Weights of a small GPT-style language model, trained from scratch on English Wikipedia.
Size: 11 layers, width 64.
Training: 109M tokens, 3408 steps.
Each number is 128 + 32 x the weight over its row's rms, rounded and kept within 0 to 255. Layers, rows and columns count from 0. Numbers have three digits each. The size before them is the row's rms in percent of the matrix's.

# up: layer 6 MLP up, 192x64, rms 0.463, rows 94-160, columns 0-63
# down: layer 6 MLP down (transposed), 192x64, rms 0.444, rows 94-160, columns 0-63
# gate: layer 6 MLP gate, 192x64, rms 0.449, rows 95-160, columns 0-63
up94 087:122130133146121123118130172093132099109126117153107101177132101124110100105136104160126171148172145154098074108112105112139165105093135138143126060148110120053092151227194183160114182130172084
down94 087:107155149167137104140133127178094149096108207074164178162120119175140139152165092128082127177100151109056120109169139124073111108110142110111155130092135124162148123162174031111139131100112129
gate95 104:085170099134125154098121078127147117094122138150133136151093078089126142159131073153146197151168149131176102122172135082101119151110109087137195121138070173163120169107125129165098222129139102
up95 094:110056163113123113161104182149133158085091151101138066116146106105146092108185095142128165083076137110128117154117139205166146096116095126073182133096125148130163127189143093106153096157098098
down95 095:126150175133100120107103111155135149178182122165105140138114081132201121075103146091133123079150099167110132086128155129123180104145166078135140094129094172160134167124131129079072130049122062
gate96 109:098139134079131149134127167121125217084132160108074136129181113091140123136109161107132119123118145119104132126105146173104103171183125131116146057152088079141205095160093117204150079127112109
up96 104:127111112117079123117155102157117143134138079090177117129182093073140165068176202122132099116046133142144147133069119139110105146054113111143170094185148132118140100171136115106169136127105095
down96 102:128054190138183090072114158110103156119141081104092132062138168218114109091141092116102131078115148146166123155151110110117134079143168134180144137145096091098107144097106141103095120143101140
gate97 102:142118098124113144137082110073096125173143171102166168128126120130130184104092106128108066109118110160123093168137156150119109142180134140071154075142176175129115067140094108136145071158066198
up97 101:129134150132161181078128136112095130136088051183145160126138091100113147160147122166079142134183072104131130048080066129136104119152104171187151125097138168126136171101140127152176152130109101
down97 096:128174083149140113082167089118174154139077118112160166114168091168087123156174109101127103155103152117131077122094187091156099134109163169159071128077145133135137114140088163163091087141140057
gate98 092:108136120162145073112200137099129153106083147153100127176098161106150199142107178137109167156204157105114114126092142138140150116171109148172074094162104118152058131140110068102108162106131114
up98 096:114150122066089148082056098102177048152146130102190182124167159124090103123159099161135111155157163100145083100109082088146138130106166141111104166107121114106157108129119169115167148128123185
down98 090:093118144178095134155177124103110182111121076152113133094126082159150166102119155113146205103152111139091155153153142147136119157114174187121136099203145136112097151176114152047132097149145075
gate99 097:153153129089162134097175088081175112128145186123139162169134138134165068120133053143100112093156191140134114131137149134128101150082110163146113120141118123167170103189095118135161200175175162
up99 103:139123109198157099133098105165152153172115102154143114090146097147157109116145176094165080150091046068152169145118072135128140051065115125127132180127136098109124168149082164149102133129120128
down99 106:152108165139140118064044154096128143119106136174135139155080154131103102144102164142180053106112113154170155126093123147172132139118127145115139105134105197100124179114109156055156080087120173
gate100 094:123100108141162120101121193145079170170095158119103137166194127103111147163107100145099134118081129077204208119151130146109141141131101099170151087160069150154169112144132171152119127082095146
up100 098:072128116135116130138148071178137104095160129153130128172028093132175161096135139112148090160223124115146137136154134150114151136134111115085158184165128196161123141095108109125167171145099135
down100 096:131169113128145165160143194081135137162065094149053121189131180146137134162080126151154143138137172135127137142125116110078144117144107075152124112115112093084104156182202109137112159077091157
gate101 101:144122098163095113193148135160112157125084152197201099121130116125159182140139099144134157149102166098125171160167108102087105144124185085174163124209123131112175145141075146140160139162120111
up101 099:133121140124114128062126113151098169163151070102130142149132159140148099131159147130147159110119164158114113109113205125160132156098116169031166076081121120159109105109204163139147123050137137
down101 099:123113165151143089075136134111097132093126067132106123153123069115139156151179175137105128143110129089107126199099098120130126208112139132089136106096089171157196114171124204168122178112127147
gate102 091:105111118118103114092082100180086149140128089152130141135103136150212169164181081171099123149103170141098165114164167154132154095140134173191089132153124136183080171159091101135122145156087158
up102 099:069092111147100101133172058089117177131123124189057133109117128135193162136144067173116136089125122173142083114144119160121165127071145106131164143153097095131077125123092119075141085154127114
down102 102:127140184143136159110120165117118133093197156175155172132142097167133111192171097084146144191122180146164148178173153094168139139113150113108100173181156154115122093124167122090065147150143124
gate103 103:095158210150142158086125165101151137127105150137116151168117128106131137108122196167120113150098184084105064150190158161120088120174081161128099122068107136120085073111107080133138168124125106
up103 098:093085074133139152126105062084104077124144123077088122158152122111165069130139119144145099150124214067107099170181131116165144117185109120103135142169078150132165107108124082113146138144171116
down103 101:115118166165168148134140165127105154171148139135098198116087111173114119156156151121148100152111210184128072082094124079121137126113082163189104110116111102181096090149138074153137147116097174
gate104 097:124177130113111161114114069103114150089133062163123109130133077146122158169105139172094113134159076136052112118077117151123108181227111067075123109142138128082133133089124147110142115143107120
up104 098:114142126072119131106157146149158102142172139044108159114184205104114173102116137110095133110111125121150121140214140104178154097075115123140049132122166135116167095128074110085125126105146135
down104 107:085128102162172078187084109102145195117159122134141160170114138140088132195195121082137152100110116130100108099073101152114160149187146166124139093110152152076120131173178080123123111130103147
gate105 105:217170111101151137133084117099136130158124105143137065154176118128104143128055132151115128158189112153166100098071151079144142206147183106171135128150103094153170155135146168149131144127122114
up105 109:190160090166108162107163149080123101081122148131113162154087162154089138177144146138128133086129139163126116126176142068161179192155191080115102132079155079112143110099154143171115105131080118
down105 097:128137127092122091140099088145130082137191135088104140114150158157139168098145159116097130151125074100134165078075131154064069079114089134157118128207179134177128111158113067092150137136159143
gate106 086:079095122157114148158103146142132090098139170153156103108117125145049098107127103114083088126125150117118098173123127159120184179111149136136039118098178197143103122122082130078099162173124078
up106 089:118137088096136161126125182148093143207079066119120085151163098120111177089080114096102092128114151083144143096117145138109093080103111153181122143133097156083139134068175178137140153120090084
down106 090:180132121106112159159087087127122111141093107109177113114109156071108120129145165146071161175139080060109139073160144029155101100130163146090120128125153135171116104085098143120133090136157175
gate107 103:119138110144163112151108067108076172132099093126076123149102159108113181146136138115096140061123149169123088101087065140099093164078109103119051099083150115141119119179158160112100142121102068
up107 112:104125168108155154139131120097163168057072119128111110209109114112182146169116129138148126054111111144173105060196153154163116133108159128061101159143116088137136133158138117176124111089115133
down107 102:148110158165116100085136145115097160124085117133161189080167103161156117085086085147116151126128093114104090163130141136114161085137093180156145053148178112098067138077153165166174122152151087
gate108 106:109164090109171078121188139119112163120163154108076193152151116126157180145126123137175168094127173125153147113099120155153134136123132153104145129214076107186095114114066130109151144130199107
up108 102:131099157143070143146119090116077089117128117186127132091137108161116144085065093166141151070119098149159101140151143150119075093063144116089080149093081154129120134118122149197107136104101051
down108 106:142133060109118071136177078101103188143157161140152118090133152151116122119145128193157058123074147133106149141129116115139111101163123212127154121167141137133119162070131132129161073168117191
gate109 103:165102108140076194115092134071102097117066118129125157162168102139083106114122144148099180129171127105187114151139174104122170119178226121145089197122127143117091115111124159116113115136132140
up109 106:074133102119161171096116160053099098155127101194130179123122134125111167126085127117104127106174116092132080111118144119112181167087187122130124148150078156221138119131122076163111169123131148
down109 100:131102145153097104147083135125117138145132092108149117037102132129126088180105167147109088169143098126099123117180122116064124039089123172087144144187162091092130139124107099138152128054110132
gate110 101:167142151106064165080083088115122156143126143186143156088161111076128148117132158099101120131136124167150106134093083101113121165111121090092163097130110059141142155184119106166056135073067123
up110 099:143143117096190159115136213090210148126127130176125113114134184124155154140152112091116165162151166150097087092138170120088109122126163183093123083106130059156119152146190147130134090132129130
down110 095:121111196126112137114111131174047092097131167132101120131137126155117091113214125189113118073099149107105126091128133150092162140130144177092107116165114168156149093100099105144153173154047145
gate111 103:121111137172110156077144095146187136133167080165143134107173122137128134126187126195087170114181151220147137109151130141159120104176090124064148167108173104125154145157118121123105121108065119
up111 095:083099118175149122145119101164131137141091187118138204146183118102107173099120160145156177152140105116138129170155164133158125053121123121141150143137196083189138089074101130103165157152156085
down111 102:101120176151091158153084040146134142111157126144148145088174156128188120133156100193122138095108146144124171161120090069164075161069117143123108138124113126131116082203142126122148067106115135
gate112 112:148156118156113189139090121111073111151200106125055094163117151169155127134127071134097142136133108118109113088076125147146148150110115110087133114147163089159141163114024092141189159123144117
up112 099:187126132159195156084105149085172132129153168105101084115164187141148115078099098151108122057149126164098171113119106105159131130156141188106147108146132128111161152119126107132169156165220124
down112 099:143169137111084121131165137143119134179091133115191199106089117160144103147125166134053143147161116150091110132181168108092081150132071131090098097159107167130103146111112197154164121071153110
gate113 101:155129134116131141120134117106137144126182142158073197206100123143140137154087133142076160178156064152146153098119081188092159170117117146161167125131091142123158203126131084174077126118139119
up113 096:123064135116139145161155111135090205139094111078162150108129065069074120158138137089124156112152160150105125087093125138125115145161141159162156098105164148121087172156159148070144150048165133
down113 102:128108170162126059104129140123143143088130121119109118080170146136109120117150100145121059143129103077115163168142141071128123075106116091128110127129085118206093170171054155193119134119079170
gate114 107:130140167208120104148157114072096091111072070117150106162108137131145124169157156127172175129096110159164087137168145144111108164145153186125131167095128145216150162125122131144135199100133116
up114 096:096126145146096121183103135109138117130193162108153077145097089170086128085055114097084061136126121130127147140105130142147163081062126135115194178120132094091134160145121083086095163155126153
down114 097:132143158157089106099093169143179108130080119106143178090152114143119128144070068101105196136118147113126150119186164122124077077127127134123135145152133154140109092138113173204055149146177084
gate115 106:147138096104122116115043136092149122141139105164062131120089111111180141112047105107147122074160137118110085180168069141117182147125128166119115162140159153170170165081168123170121098126109118
up115 089:118148153154087163166113099160105143137167129156185080161121126151158170127167080153167120100106107078127146077111172124136154146124096104157082106085086095047139071149100087159148130091077129
down115 095:188144139109104134112133157160140169124170195139123161125175096111123160132043114118097138130129151173125157147132136129183214105117089122164109093134127200110111151053117132134121152117153072
gate116 098:194180095076194163109098099156058096130106095202069125135127129178124090148114126140152065133127099075145081090146126129131113130097139130125089114104082148143165153115155132162103133146135097
up116 101:150122111201161149158154071087086094097104178164162128125116179161116138060077070167127094139100119095134167131082136154143111107110120161112171101168207117132159140077123110125131126105117142
down116 092:129121139128075102174100075135136158134097126109116132110134056163164149134117178139125155129201166122120201151142104076167122114157158152105180143151081091113101184125113156152078159084165164
gate117 106:169196144103171176131129157134134105089134157103116078115174145128110134137119130191127109106145128131155124117203128149136158133174120166120045097086072158074176173085087111116126092119110099
up117 112:123196089111070145165166151132126140138076154149146090174082083121131166078187072118117133123074133158185129138163167105124131158179094132125138076127091149163184134127152122141137083104156104
down117 098:196152113114142107182145135115137184126108139133130154169104139147078086116193169106062163165139151144104088132056146185132171115120089077118099132113146183123163166116138111150122117169111175
gate118 115:146111103118060064079151216089127126130124148114093156107135124168097122102129176138122142152079167159163117208160101124141121139151117110136123100116089141164146121190092194146130095153130174
up118 109:158097146124158138122153144128113126079118149111135117168108144098125121092101105080128155127176142116121043078123150108167127179190150107102107090222144109065080105093150097096102167093156132
down118 104:120091144172167085124119155137115119133099145125121183162175093202112134150140121137163156179122159161119086098140150110146104151124126099138158109094150033117178106149185083153113109144173059
gate119 090:129161132147152093083116078203144157128140110145132115158158134056164080152128133121112126132126139138090107146130139157120104140197149162176154148157201118104136085122142085122142089121058211
up119 089:152060130100126119108073160153111142148168126138133162127161131131072064150124173118158074143162127170085120126102141122177106105083106114129107104121143085124169163172069108091159165139082206
down119 086:159080163072170129128144127176105130101182094156088111117121151120123188110091132081139126131150126207171126099114174080112101156134073100114086170164132067130102173118120122169100164130112170
gate120 096:133141123080148131130071152157137137193102098174145128133134110109145134068123062156118166130108130098166145054095126099115087127144087154150144171124150166132122213145151117137191179106089086
up120 105:156149147101120131130136094130137135114142137088148152123103143154084151066130102144145098062079103134134090129137116162167127173099110154103038109121082108137182102152209143136038120082125122
down120 100:083153099095151190102119157107125170115139139125137161154160119168111132116082099084150163090095162103097091171092170156142131108184105149168137055115123196142118197095073090145149123121143140
gate121 094:135132132065092162089079162137168101174152131136173058133139088111177123170169164194103105158167171150075109157125138141122116155143195174152138119140069134130136127185135134134123126087141104
up121 104:163114088182127166079049151166106070065154134114155065118095151114158119136072096134147101090101177142122166110148083154135123115093125113123085175136180137102159113087172137146149103158130130
down121 104:097127083131106164163163089153188112162095130112155162148137161151122164147125118101158121158146100164084100123119106120118158083130137197145104133104088077181118201113070095196097157174108143
gate122 100:208121120187170172085115118073171137168113123131152180099138114130063114181129132089092180128084118159140147127136098148152111187126178129140123182149107110142067133130111167122124140166176137
up122 101:150197182074094097083142124121146092081117197140178094156168158088125097158155157158064141119186123160147114120162124112136105140072153145128156142149094124144152101110166182113105158085124111
down122 099:141126159140072137049088142163157162089127139150151127087140122149115127134138129103139123111114101141111217118120096052108081132108104097121111086126157111138100140204072123098128151159188186
gate123 107:090075084137160173123140102113150100120159124130088211123100110188139141111141154089124141137076141128134134132114158171145101093093137155146091091190087111156167138146106131074199076180109106
up123 103:214100103154117180093126173218125146124128083128110092126099165120093116167103165109184077112108079165163168144147158073157127122136135151114113190115166124117103142094168109130133136119161137
down123 117:148069175136159078185103133126184095110142129139116126111139112188164114067131144132130146175117083134163209108136135164116109103120132135182154078136103158121135117100136145086090061113114060
gate124 103:070058103144145173146121114188105131088127106105106119153041157145123077148139123182132123159125178203120109103137152115091123163135122154149149109088088115124135070182125117092146079137105101
up124 093:127141147145121110132094128149094199135039118122119144143089132144118167096098120095071163148096098129193112108148102173171105176126155120196164087145080123102139123104092157110111154142139204
down124 097:131075166163128095067109180118135137152132123146126164053165064138131138083126152127084145083130169139079147133065085146132147113197101128174120140101180091146126101145078123120127185124117137
gate125 096:096150116127170123136023133170122126113109118100148102192158127097156132163118096053115133131129132185182141103126161172166130142185137157127101086159137140146183142148099145091095136073092121
up125 101:172140094123143127152096121150134145105118170155085139137124105145081095188033104146143058138172094113082151123109047122157097082126161150112101092160125135073119157169114099123146100127167146
down125 105:174120146138157125101142121164147112186166122162087107124093176140140204137155140104123152114146091135105123129083121140101148107124113047090064158132102099121136169142116138118063108168220089
gate126 109:143117059107114108097132121142116126160140131086144139165085177117114159117125147191081121099173167124041123149116082185106066144112151209134105115148091141121115162105181094147159142133095118
up126 111:083112075126142086153125126163127135132145104143189129116127080166114189135121128109064086152104147087146095133163076196144118138108160105093135053109099134121130097086155093093101122193129184
down126 104:165149106106142132138207079145084128105138114064194110112126171080130127079135095157077155122150173126097127126132092141173077147134132134174138182190165095105109161146145188111151157133134153
gate127 105:088117122111161118147132150145139107143158128191100150160087094174128146093157099143090118127047086124150131150112138179084179179117110099079132124126087153071149169064143118103064129174138098
up127 104:115207129165120131098118110194116091115147090126108153171137128117095070067141100128075105205159088121142117127139106147088095111096076124084207120117184158134127130159123131086148143151123123
down127 100:197123107100148099118169106126121174122114091150132096048099099158119093136139112188122142090079146100120121123122118137141139088064087139120089155199095112100056169095177122137128114120081103
gate128 108:122186114172144124135158124151149123113118127147105145201139146121105091098064083134073092101147104120138164134121106142152187090159066123073095173122049132126126107132119104080119164163106065
up128 105:093141167068186123144139093175166148114094173096093126173159119080133070156122218159073150149132071118111102089140154148162106095129145166149138119098132120122164119156187137119135107121086105
down128 103:117115122149123106127165118119122172157097105171094136106151188131103127146123129133140112145166098171130131157142164225121180102142108120050107129154142109099118172132165113236141093143138187
gate129 098:119142210141123147063125104106140098075150158155093088100103124053106086103118105131175108175107115094127149141113092097152131198097121127086144104136135145161161162176195126090128152157096140
up129 101:082187110164116138102101106122171055116182178124083107099098118096089137159122101183140141130170102133132102115115099119114142104115161167095175104183101183169151175110124172058109121115112142
down129 091:111115131095147089154176145068082117121111129117119103093124130185088124130096138081137103061136122173172144129119182109141181105125114086151124140082067153134096125104180059202146158152139109
gate130 096:092113117177192147123131097089191062098157127120117121183157175153136113126108095159100145116135101174155106116143153156086182139125140188156095116160140072176163138161144132143090113141103057
up130 104:155143108120133146143192088088206120088169087125116104139118091140149130132156130072111087099145120146088201116145201117161144127105124136124056151129097152088127110175092078183158113119138114
down130 105:099159142150139198131104173105109153127123101135072164114087122128156153155114107132170134154119137128151217103121119107086103133124103165156098151094134149173149144182091120108123137122136253
gate131 102:119109132147073131145070150084198176132152119122106119221138140138139108157105111101065118100124117087141157173166180126127075144093163138110111127120098190097140070095112165101151115152159118
up131 106:114095160172099122070138061104148138151075148118104132139157125088111098094071117124126069159165141158138122101086147071126090108141120174089164145109131162185127112159180172110118193157089146
down131 104:094104162157154144165107148167141076098114171095121111168115180129119148107139138075174082119126134107162149160173125084148100119128125149124180120078078115137161045189118096076177141151172124
gate132 101:158125125100094090068120115130140163093101153097051117155079112101128171194141098156152143152073079148143147120145136182118087188107166180135148111112122108157115148109135123202108124090079116
up132 094:137119190163085072092115146068121141175107107122126121146123131136135139148115180105139130194111167095096093145178127202136104143149140150185164087134122159164130064096148083125088077091099125
down132 096:136102092198101148186120075211180118126165115106068124181104164146144178138150141106160089120143139085148126130077130087179123102081127140102144154088142065121142084134107132137110119118118158
gate133 105:108123153086102057138137117161145124069146136090134100195163106095143151129128118082098137106170164091140087134164112157093096082111128114169144146124148115203119103157131173068102188189116113
up133 106:101141127110097124140127157123093104051095133122064129104093136090210155136092168128166112091128103162133152129195134044102134135141068121075123148162096095109148144134103105167103139106173103
down133 102:124105140069120153110121168161166147132128136111125118121153144208164119129125171122115160161145150050139126110071154123084081103117117155203174132132142143156155037136150168155118186157138143
gate134 100:122084132107162148114111180154149112063152123094092113183114158099134145141164119153093171125115101164128163184146202164089079143138171195168113121168140139162161093140127147135132138087104196
up134 102:112122150140132110137122104108160117216099109117109108094115137111092160135177203145124086148106110181053155197097125088158140139101083116148105100161136122113172178164153130094156091117185126
down134 098:153110120084133150089063100095119105151082127171150090104127153136146151193186072168131195146160129103154168077121124158110203112136083146124171175095134132095108088144112128094082115132126133
gate135 103:143134090111110102120173142071126113154115157147155138117143091113095164157165090076096167132079173133135116143120156161156172108145150124094090099109229106117158077128096100110177131148072188
up135 115:103138131097153078210137127157104077139147102122150127161098139067115129129148173181073131172136116132136136135153127093081137111115102127168154114173068172113124144117156103131024126096103170
down135 108:085103118137142111157128138086125158177130168070083155137149093166135108120127111151136077080109141096124176102074142092142106187140159139126169121056181106191114169147104131118137111108202088
gate136 109:125092049146079141081110184135113152129207135123128170187143092111116176151110139114153085107173135101113150070109104198108121179090120132097148122114190143094107113130117116142157097132090126
up136 098:164123129117110134089153130082153104131112119157101154153204084138063102107100107112098154118096072195153116163120134140098149108074092109131106117109053197105126186128150153098140081096153110
down136 101:128145085110120174127117128172104130118161093106111108142127094071178124092142137062100180096170140129056130157088163115166156060188094121123104155095148084142146106086082137151094150113119080
gate137 091:169149114064163134113121135147181152095153176150084181161093091127136094133166106153162133117085211098148139196153116110142040085105162125138141164131165179122139120128115108161111125136112143
up137 094:168185140103207133145114052126134137135126131157118131174143143188152116138137135127148130120083170117105096148194137117132096129056167125121185189133110139058123134150073153143171145161146126
down137 104:146146182147096154120150151130140108098182093153156101063151140140141132154084120150127138136155149145188101081161081144074176068117088104111165118175148154125165147095097172114179133188080150
gate138 104:155174153092118120202141110112129141081148181167115114079176140086120127134187183140132105105096128145144166138159189114072135119073052155132178118107119074115117097166090134133134140156123109
up138 096:135164100129104090128066146089134129128121075198109096145151155161137112121174130053113109152134047126132152130103174112209141147111123147122152101156124116091106146116164134103113129118113030
down138 099:112123119098106135167097111123158083145175056127128126007099100130123165119055127102125118107122145177156159082159117107150153136118139155164112073145087162114161097134122124108186170136140127
gate139 093:105106155121109132163178123084117153152152080109144100128086156107113078150079121157122072118096077096122126139146082126113146142218123144137099183071165132077137120179181101115121194129147149
up139 088:096085124159151099099139154125081192076112190166120104110142152132143176122095096112168113106132120174123143129085114136184143118189197120072126137086166122072141120132087110158073158105098110
down139 085:146135132163115175108112083190142131098161093052232117116136117088077111094105151147118139116098100157141129178159098145105082091082125144137141171143071114089123120133127130072156132149133089
gate140 103:084090071104144201102106162134103091131070119153115063171120095123085109127122144183172088155128173154148119144130103169181179099133112123151102117075143140155107114132082109063162113155116125
up140 111:118107118133121189130142119150094140110082111101152158130140124174072122147115059160078131169080131093103171144095119086181138112187151064146147117150108162140119107202070168125161111169147103
down140 112:114132120114059200096085115142137090115096169118106051184118083126100131133149131148130081113153194137097157168126103099110139129136144136171192107125142150141123110149139122088129142162068051
gate141 097:119118144060163095104156161125150147103139100064131127151182165094067145188144119127113078133121228129118084137122152119171130177156131182116096113149147138126171121130127145161064120131145170
up141 100:112127093146210103172106204116113157076112074129161083103121149174072099105110141099148127198108141094129121132143140111185099120172121160141071141112158118151128114129146179116097143184157116
down141 093:065149100071064084115126138123099104109124180120119128192124160111141165150115198110165106091094118154129129134095134169102145125120154098135098109126101162108159147120127100237097188131126117
gate142 108:132087117075162087105094166197091128094131117128044183151124120120118094119154159124148128155116181111184156141099122116149066129096114160142129097077131159101097123123145126056148143192150152
up142 106:111077112107113123125120147132122164178099111084112186100118142095056151100162106129152092114057125108175181147144184063116092147117143135111101055113094129092123153128165095113140107116091183
down142 103:129090108141131114190151130106130133094113178113149136184147088114106106156140158145205119099194137168175085129125100116092145122148146112063178118151172104075120132120119148185189098137182103
gate143 105:100143110161089144149139136112125108089189063079166067144116087155062125095108141155111144146122109139086202116131110133086153177112076137135101162123077179142123138140074141107094085164098112
up143 109:124097175148123123168130139098124115182089109103061112128097113144174099116098104084150068102117153159183141192119099173105097142126105100167120099093139065095114143135124137079088081198147144
down143 106:038099109140083144078105154147104110101179116160114199137094132159097123103130119140163099105084057127097175142115125136082120120132170136123106074107100139134093113128148126178199129079107159
gate144 095:141124158152159123084093095068166194135132174097145143180193146152168098125102128130137152125130158122091096180165155136115067110113049170129161072131137149138095141157192136107115142109160135
up144 087:117092125143156164100160136145126075161082091171196118152104144122083152127169112093124163140088135101192106121104117131162109115091132150139132148177145217128118167165147097061159123191137160
down144 084:121163126112136121193161130114073113119152073175112097157070149119141159119121109127096118131129128156076127066100097157133146121133101084056107141067078073172160124147123105111144134137155211
gate145 097:087119144089166138148117081096169163089114142157170097087108137130100109177104059112134139100167146166189114112080203165114151164189100174150153142103157116114155137125128123095113074158125169
up145 102:143133135105168134099137089120114099122118084102159127138196084109166159108110093111122090143200121062122127119150185193105151115104099097104098128146154129166105106076075103099171140116106211
down145 100:187137173154142104098187140106131107085155104122083114070157172176170139114100146165108186090153136137162204132159085167120185133124134138135134165113094139114135169153159110146140196103151159
gate146 102:171070120100128110114187164106138158119141178136121181092110066160162117110178105104201112145120169098105075118102138175143071095154172145129131094156124112052153128145079117120126090128123127
up146 097:089114082133096155120113112100111063136089118129149071092132147165182165180116155145129108151154147195109114175098142186100108169079193095174142148158137097137137139113108128181128131187133090
down146 090:075163066113123142097134103143148164111097148163125050167121153158121138124094171104118089169100141120093142152166138142104087134148121134140108162072130183129145093090169134140159044136188179
gate147 105:130131119166091123076123153129108124134168057157138118135174131117130182077121143101154136106097139102121121122153156103096110187111091147097094141101098206086117159095204078110126177156156067
up147 105:103139144179113069150108159060097194177141106136105125112094126076111111138132093142117144074118148120168137131115093096116063121100116161082139158119106118109082093104111118181049163136072140
down147 107:165133075092125141166153130159151109131146108230080106135135142104121159129175131079042082158143136121138174131144138151089113148128123140189130132140126154127101192141180120194154096099131114
gate148 089:117144155089117107140129106175175152147156099077158097162183143167173118144111087139135110181081108108149157091094110158122140117216157123106054121077151050157131141127112125122140151106108087
up148 090:133155107147149113160094125124151194065081114181135140161120101171143158130091118150151176165167077150165074095120143144152113109087110131149175104094078095138116180123046142142138113175088125
down148 095:100121056148132088140147109126138079136132146134114135189186156125127073184152131173188139183118170148099148089148140102155172144160113111122059172168102102130151098118159109130118176081174137
gate149 097:118093127157103083108128125105118097091170093182143132091080204168130142144141132170140128129135203092122111095136123142132115106139167147155108141182067142119129100137124174098216162146169070
up149 093:127109125120144108123112153060106097157141105177134092160113176190122126157167131161191139104101121153153169139158154170177121163133097093163143117131085157142089045179131072163109145095158094
down149 102:150126120138115132154210133146134169121154098136209074122113188114122071088207134155094119145148099121080177133148123191128136113117113150123147148124099119111167150093154088101086061105140132
gate150 102:192103155157157102135069107096100099069128061063122123194108155170147097139091083135144125159111158122115109128105169155136134144140102143150134117109086160122144115121108211168079116082146092
up150 090:114154104138080065140151137163079147092156101131067141176113178141146130091129098035114094101107129106168108143153169161113133134129103149102164180202128157084147123129167150110163105100169141
down150 095:104129095101132153176141065220141189136164150096138164130112133136095084118145135131102163124113088118126112028156176106177107127087112110135129157114113147168184141139105182109138085108139129
gate151 086:107149156222114167162103081138107130158150120176122119105071088144196155119128118167166130141096139135163148117134191101105194105131133185098187095108125136132153132156131124145075067123136125
up151 093:118150128174056113176095117134134143097128103171110082104085082104148136160078128137161122109155107072131142089113147119140124189125119193087177088129134174118103140111173141143139064069082096
down151 093:095119084153152132118127117157180167141130167158158165169163155105140151100149148082140073187108086134156108119098101092139050114150138117160138187091162133150115135096158112171078062078105140
gate152 101:160150133084085147097085169077102153138095104113116119118110116079161122063112083143168091094087095158123141103120130152181122115104045178156111135076154095131103179070089153104129126111100138
up152 098:149089110059079120066116183078083115132134129091082178138084131077068152164131148119079135117113165110136124078120156133107109128123120103132184135136172168125088124118141109111157142099129211
down152 099:155143156111235145130135082136152125122115154145175122084146155155091128082129141118110121125130138098102093201152162172159123170188121142180151160121108132064118124140112182152087089144079105
gate153 095:153162078181163154155136139145120115142085131162163172166203155154110118135100141124100204155145117105178127148152134129210094131121166147139066157157134089125118097148105174113098179103093100
up153 102:132092106115123122079116159157083123097149124136128139089181161110143159152102171146114167165149122069152170148124111139218114125228124123107126132139155083182107074141128117085155130116093180
down153 111:133130105121070139127112109147090138199114121087104126180147171090136108219160097128131109105080155112078121063105069112165107132107180130104123081114148176148102121165107179103131096155151118
gate154 099:156148121118130145091125094164154087177124161079157167156166067166119110177082159133110166126144178139139137166121124151202111123164167198136154188130150085178111109145092181125127099136142149
up154 099:166096193129144151153157084157101072110079167100163112164116131105128060067124179139102110086132108155132068127133126130121147153122121162140155108134069103162171150197135132089082137121176103
down154 111:137109132151043073096131147157158119116163151090135140141159104167089156113125129195111140146110162137114139123142170154153073109176134104142138086166123057155123147088123131144118087068215103
gate155 112:097128117065149118124159130184125149110127176153176171125118118120163154218117107137107192171105172121148151092143086177148109154161108091103115119131181097125175152123093089118162068089109111
up155 104:203117109123124182083098136168132088136112084096158111087145076131073123178140157156157140142141057155114181151112178132141087104106083135154103172123185160129126130083159145150151152074135130
down155 103:089076112146115179155128117135175118122151143098139099213101139147147150150209110123154124101076119146121119131138125075164078102089219134085134081135095152156109137151167125100113097173118109
gate156 097:107098169163135144165060107097102094086144061157128138097074116143152135145114136154101167064098125179165094123124125099136154114180106137124105110088199127086149125155175144103149067084097119
up156 102:125110128121152075102136083122199144072086151130169132110141114092144084146161176095051103144159119153114118171137124195103117136139117145152154142194066099167131157168156107176094130163102115
down156 101:130138123048124184155112198130073119134077134171140148201156152095140109095109119127104159090153079107121126108116133142211128145127126122106090091121116168113159147125095163125184192118101105
gate157 092:181091102115215117107116173117197170132120128141178085145147119092093160144091142107131148163149170083168102113187152117094108131080164157168143174134168101142153139076166112108092120109115125
up157 084:085120143067101154167140111118148123134154088141093137139105167106112125086126120095093171092101145171189046122122152202158176125138126126149125139176196157174120141096090107135094125105102184
down157 096:113186153180101109141084105158106089180148189110134126115131094149162114146114117145097076160130125160175154082110137130161181115206143123135148078194068154128121149107183111134147132135075124
gate158 101:128188133150175156127130125094145087034143091111055132122119076133052146104149216187104114135133097117087121136083119133144116128130108152119098113112130110163135167122108157116114122101174167
up158 101:129157160125087119067131095141153159119098097124175129129131122141113139162160136084063102080138164067138092210166108162172075148159131130095155118063179102140149111147191119156125100134148139
down158 098:049155067226137087157124117102109125156133086108141122152105136100181135149166149110127137134169108151088113130113135152157125092123153198136153118187137081160131106114143170152113166086106073
gate159 097:104149065132120189096117128101114105096147183099131138076125095090110190164127132130177171067130129077153137146168094164122118105135072158175112151141143138160133165152172197146152115102166167
up159 095:136108177111096147160083100073167064103090144073140156127207113094085129158145112150098128140100119123143103123154180089120123202100155153075122162091164131121085108188126157158151143116124110
down159 092:155069130136121070085133122138105105091112136167097172136157123058130117070104139167134131181141168152120161112105154136102203086112103124133108196113129123119141067120098152183099161119081081
gate160 087:124146178135115142085072125154092174121138042115101214135118121128147127140132101171131110108130122126133143109131134159064132102059162106117096145107078126138172161157088102142143074163062097
up160 097:163107144165137152143075158086159142196100085170106133112171124124103133177126129152076163126195131170135153111142164092083092145078148120137083091076127129098131129142131059082129094157086159
down160 099:116067145185120136137094090106108076124118159090186139101105121146184156166148111140082151107085129145211084091147121141126112169100120136118146103076135123102088093172186171165132166130089125